From a checkpoint of a small transformer trained on Wikipedia.
Architecture: LayerNorm before each block, biases, tied embeddings, normalized queries and keys, attention and MLP in parallel.
Training: a variant of Adam for these matrices, 5188 steps.
Each number is 50 + 12 x the weight over the matrix's rms, rounded and kept within 0 to 99. Layers, rows and columns count from 0.

# layer 4 MLP down, 256x1024, rms 0.0934, rows 214-255, columns 960-1023
62 65 50 35 60 54 41 40 48 48 32 63 52 45 36 55 72 62 43 54 46 53 62 45 40 46 55 58 47 54 56 51 51 35 54 66 31 56 39 59 63 45 47 53 46 29 41 43 56 57 53 35 51 76 42 33 38 39 53 48 58 70 61 37
58 48 54 65 56 34 54 52 51 48 35 51 52 47 51 45 38 51 42 55 62 24 29 40 36 48 37 62 47 58 62 56 58 46 59 74 47 68 69 55 64 59 58 36 40 41 37 79 42 51 39 43 67 39 50 37 55 74 50 58 32 57 71 48
43 44 64 45 49 54 49 56 54 20 44 45 48 42 64 76 54 57 52 65 47 43 68 48 77 49 50 49 37 55 49 32 28 35 62 43 77 45 50 68 60 42 39 47 39 56 45 72 67 38 44 37 67 30 59 44 49 70 28 48 38 52 45 64
29 53 48 45 58 60 65 55 37 51 43 44 45 51 58 30 68 65 77 30 38 44 45 61 48 46 59 64 77 45 47 48 45 41 38 42 31 53 64 32 49 29 46 50 54 53 72 35 47 45 77 51 47 40 49 49 39 53 41 32 66 45 60 45
66 75 31 25 35 27 72 42 40 55 35 50 54 48 56 52 44 36 53 65 54 49 40 58 67 58 42 38 57 49 56 45 47 39 50 67 54 53 34 54 35 37 53 71 38 49 57 32 55 52 29 46 47 46 54 51 50 42 44 54 59 43 43 54
43 51 51 62 49 42 32 60 61 54 57 40 58 54 50 59 47 43 32 32 55 60 67 54 29 53 29 38 50 81 42 48 51 48 51 44 54 44 50 83 53 45 57 26 43 44 48 58 46 34 46 32 64 45 58 33 44 49 55 43 42 47 32 64
72 59 50 44 54 61 37 62 67 35 54 58 60 71 47 70 25 46 56 65 34 46 47 74 32 53 57 55 52 49 59 39 41 66 26 47 39 38 64 65 50 54 40 64 62 60 54 44 38 48 33 47 42 81 60 57 61 38 41 56 44 69 64 43
54 48 48 40 39 54 48 54 55 40 41 54 42 48 48 34 53 55 77 49 41 53 59 47 59 63 63 52 58 33 42 38 58 51 46 45 31 53 38 45 50 39 55 25 49 64 33 45 39 53 61 60 43 48 54 57 23 26 52 34 69 50 53 49
42 56 74 36 59 42 50 70 46 66 54 54 29 53 52 62 44 22 61 56 73 49 57 65 59 42 57 38 67 66 51 54 56 35 67 41 56 50 68 52 25 76 50 79 70 56 50 71 55 60 48 32 46 47 72 35 61 40 40 56 46 59 62 60
49 46 55 54 56 43 41 52 36 82 34 54 58 55 39 76 57 58 64 45 74 65 42 59 58 58 42 57 68 26 34 37 53 41 65 46 36 49 59 31 37 54 71 37 51 57 46 68 53 53 45 49 57 56 65 65 54 40 56 54 43 75 65 49
50 50 57 53 41 46 52 33 49 57 36 38 43 45 41 63 67 41 50 54 52 74 67 39 67 46 48 56 65 26 49 58 40 56 59 66 38 59 65 38 51 51 53 29 40 57 38 46 47 51 36 55 57 45 54 54 63 64 54 44 32 58 57 71
59 34 25 35 48 49 45 68 59 65 47 47 38 64 69 30 14 58 33 45 34 41 34 39 52 55 61 48 62 39 29 36 49 62 35 47 59 62 43 67 71 44 47 27 36 42 51 52 35 46 48 51 53 64 31 34 69 27 65 47 34 41 54 53
39 28 44 61 50 58 41 47 65 48 63 43 53 49 73 54 24 38 38 47 34 46 44 34 42 24 60 38 52 60 44 41 56 73 41 60 46 45 45 44 52 44 56 44 51 48 70 42 52 08 45 56 61 56 43 45 59 53 64 49 46 44 59 67
60 40 47 30 73 50 52 42 39 64 42 35 61 55 30 58 65 59 45 48 40 62 49 56 52 54 24 36 63 47 35 36 42 46 51 35 51 33 40 51 51 41 60 35 50 52 59 41 41 69 41 38 53 54 33 40 57 58 42 52 63 23 46 60
33 34 61 55 52 37 72 38 47 38 61 58 55 57 87 59 53 49 39 60 61 67 30 26 51 46 35 58 61 50 56 62 41 76 70 60 44 59 47 44 53 47 48 40 48 54 54 33 48 45 49 52 35 48 51 58 62 52 40 42 49 36 56 57
51 63 45 67 31 47 61 56 71 61 35 53 35 63 50 41 53 51 56 57 87 51 61 43 58 50 35 39 56 47 52 53 39 58 60 38 62 61 42 74 52 36 43 51 58 62 40 58 40 65 64 45 42 49 56 54 59 65 30 54 51 45 41 52
56 77 58 59 45 38 53 49 49 49 39 64 43 70 61 16 40 55 46 42 31 63 67 62 28 58 45 50 37 38 57 24 44 41 11 66 42 51 57 56 60 48 45 46 55 48 56 48 50 56 58 38 29 34 62 56 18 46 60 49 49 66 55 33
65 53 53 45 30 44 36 49 38 59 41 55 53 50 44 37 50 62 52 46 53 26 58 33 59 40 56 34 47 34 46 56 56 50 34 40 39 38 44 40 58 45 26 45 36 67 43 45 56 50 47 50 38 53 58 62 57 45 21 63 44 57 45 41
39 61 32 51 62 45 55 52 27 60 53 59 64 60 22 44 55 55 61 50 63 25 50 56 47 47 34 58 65 55 41 44 42 45 48 63 64 43 53 57 59 36 56 55 31 57 55 30 61 41 46 45 64 80 47 57 45 58 68 50 35 58 52 31
69 53 36 51 40 36 48 65 45 75 40 49 51 66 75 61 32 48 64 55 66 55 55 50 67 67 58 54 44 72 44 41 58 35 64 50 44 53 48 54 59 54 36 69 52 57 52 58 57 60 62 38 61 51 28 50 53 38 47 82 55 33 47 49
30 50 64 39 51 47 42 52 36 29 48 66 49 37 54 57 52 34 54 30 61 37 27 44 67 66 69 42 64 38 48 37 63 49 46 48 63 54 29 58 61 60 50 61 72 44 46 39 58 47 59 48 53 41 56 48 52 51 79 61 57 33 50 54
32 47 41 56 27 51 66 60 33 42 56 59 50 60 19 47 35 27 37 46 53 64 52 51 41 48 32 33 30 47 50 63 59 48 35 61 54 37 41 59 41 74 63 49 45 41 55 42 47 66 53 51 37 65 43 53 71 66 50 51 57 32 38 57
48 33 43 43 48 53 43 42 57 29 68 72 46 68 44 67 55 58 59 47 49 53 51 43 44 53 39 60 63 52 66 61 51 45 40 54 36 55 48 43 52 41 58 54 51 48 50 62 50 54 32 51 41 53 65 54 52 30 43 68 62 46 32 57
38 37 34 63 51 42 52 70 52 35 49 55 50 61 48 38 55 53 52 44 35 53 55 74 41 65 70 57 46 59 48 57 65 55 69 34 64 55 58 59 47 45 76 44 57 65 46 43 38 71 46 55 28 63 58 44 43 55 54 53 50 64 34 56
42 35 43 48 41 48 64 56 53 60 37 69 60 61 33 49 61 52 62 37 11 46 56 35 71 68 44 63 45 61 43 72 51 60 54 66 66 38 73 49 52 52 44 61 50 71 44 37 41 48 38 44 38 74 48 55 33 42 25 75 59 53 52 44
56 60 49 49 70 41 38 38 40 51 44 31 78 53 37 34 70 59 35 59 29 50 47 49 39 43 95 56 47 62 64 53 47 51 47 55 48 41 45 70 54 62 44 38 35 52 49 67 44 36 38 48 49 46 46 64 58 55 62 62 54 42 56 58
47 55 53 50 56 48 51 43 59 34 47 45 58 53 80 22 50 70 63 51 36 54 48 60 57 33 37 44 38 33 34 39 38 47 54 36 19 42 61 40 70 46 38 66 51 53 46 47 67 41 50 37 49 48 60 25 48 54 57 53 47 51 59 50
64 52 38 60 44 48 50 61 55 33 57 38 34 25 44 45 44 66 56 66 43 44 70 59 38 61 58 48 33 60 51 53 44 36 51 37 80 48 49 50 45 51 41 42 57 52 62 56 49 38 51 45 61 52 49 64 60 56 37 53 52 73 49 52
49 69 34 51 54 61 39 58 35 51 51 37 59 41 27 51 46 46 47 53 42 51 64 43 46 45 38 58 45 57 41 56 37 42 38 38 41 50 59 47 33 54 39 48 74 38 42 64 53 45 63 72 61 42 51 50 42 57 54 38 43 63 57 46
39 75 53 52 85 65 67 23 52 61 64 54 53 46 65 31 53 69 40 38 51 46 49 24 49 48 60 36 50 37 54 47 52 60 44 62 33 39 46 63 49 45 65 73 40 53 45 34 42 59 40 55 66 36 43 55 87 61 45 55 43 46 49 48
62 48 43 50 61 46 59 52 58 42 43 55 50 36 54 40 50 44 48 54 53 56 70 46 71 56 40 51 42 74 59 44 47 45 49 48 77 48 46 57 65 54 51 57 66 40 36 49 69 60 38 24 53 37 40 61 59 62 59 46 45 36 64 52
41 62 53 44 73 62 23 36 50 63 20 37 42 61 31 41 46 46 65 70 59 70 50 47 35 51 48 38 47 50 58 44 48 71 45 69 60 66 52 40 53 68 32 45 52 41 61 41 51 55 43 26 38 45 41 50 50 42 54 48 41 52 72 45
43 72 44 58 43 68 37 42 54 38 47 47 55 48 37 66 24 29 40 54 42 77 68 59 41 55 42 52 58 42 40 39 53 52 64 42 56 54 37 40 41 56 54 46 62 57 54 31 62 36 54 63 46 32 50 43 60 62 47 57 46 48 41 44
57 52 45 52 56 27 47 61 64 39 60 44 44 67 41 38 48 35 75 55 60 43 50 73 41 49 45 44 62 63 59 54 50 53 53 54 46 31 59 58 61 59 54 25 68 38 63 55 28 49 34 58 58 42 35 50 42 51 42 48 80 51 44 66
59 34 52 51 46 56 47 58 59 65 63 38 53 30 70 34 42 56 43 49 47 51 34 51 73 33 41 44 46 43 46 55 47 45 61 29 59 59 68 58 71 61 59 64 39 57 51 53 59 44 55 53 45 62 51 59 36 15 56 40 61 43 61 37
36 18 61 53 44 58 43 57 41 41 68 61 61 35 61 47 38 56 62 50 47 66 42 50 53 20 52 51 57 77 46 75 58 59 39 50 35 52 36 60 48 56 49 43 78 46 63 52 64 62 72 43 67 32 50 38 29 52 66 50 50 69 39 47
52 31 36 45 49 49 38 43 47 64 86 70 32 48 57 50 70 51 43 48 40 34 66 52 74 26 56 50 25 68 52 33 41 42 84 35 50 33 41 63 60 51 41 45 39 31 41 07 57 52 53 46 33 22 44 48 47 76 35 58 51 57 56 36
47 65 68 47 58 64 46 50 52 27 46 37 67 55 50 53 48 62 59 72 47 63 49 59 31 66 56 56 34 58 72 44 54 76 62 51 65 58 68 37 63 46 46 72 64 51 58 43 53 46 62 51 52 67 64 40 46 47 34 66 49 47 57 49
51 63 50 41 56 47 54 56 59 54 66 49 50 43 58 49 43 57 49 66 26 57 71 64 62 46 24 42 41 47 57 80 50 45 50 71 39 41 53 68 44 47 44 47 29 52 41 45 21 46 57 60 66 39 67 53 53 40 25 63 52 43 39 66
61 66 57 35 58 58 30 45 48 53 36 37 52 52 50 46 40 47 59 42 32 69 31 30 44 36 52 47 41 62 50 36 48 48 49 49 35 29 53 47 59 54 46 32 48 59 36 47 31 46 56 25 67 61 54 64 59 57 52 42 46 59 58 41
38 72 33 48 60 68 61 44 61 41 66 41 67 46 56 54 75 21 46 36 41 69 55 38 47 64 49 66 49 36 55 41 52 38 52 48 53 51 34 55 60 52 40 25 53 54 48 62 48 46 30 51 39 52 52 43 47 50 58 71 34 47 41 52
39 63 51 44 49 57 42 40 62 24 46 47 51 54 56 51 45 42 40 62 42 40 44 77 27 54 70 52 48 48 48 58 47 36 61 63 20 27 51 24 42 35 38 62 33 27 46 47 66 40 52 62 53 37 47 31 36 50 53 45 63 52 47 26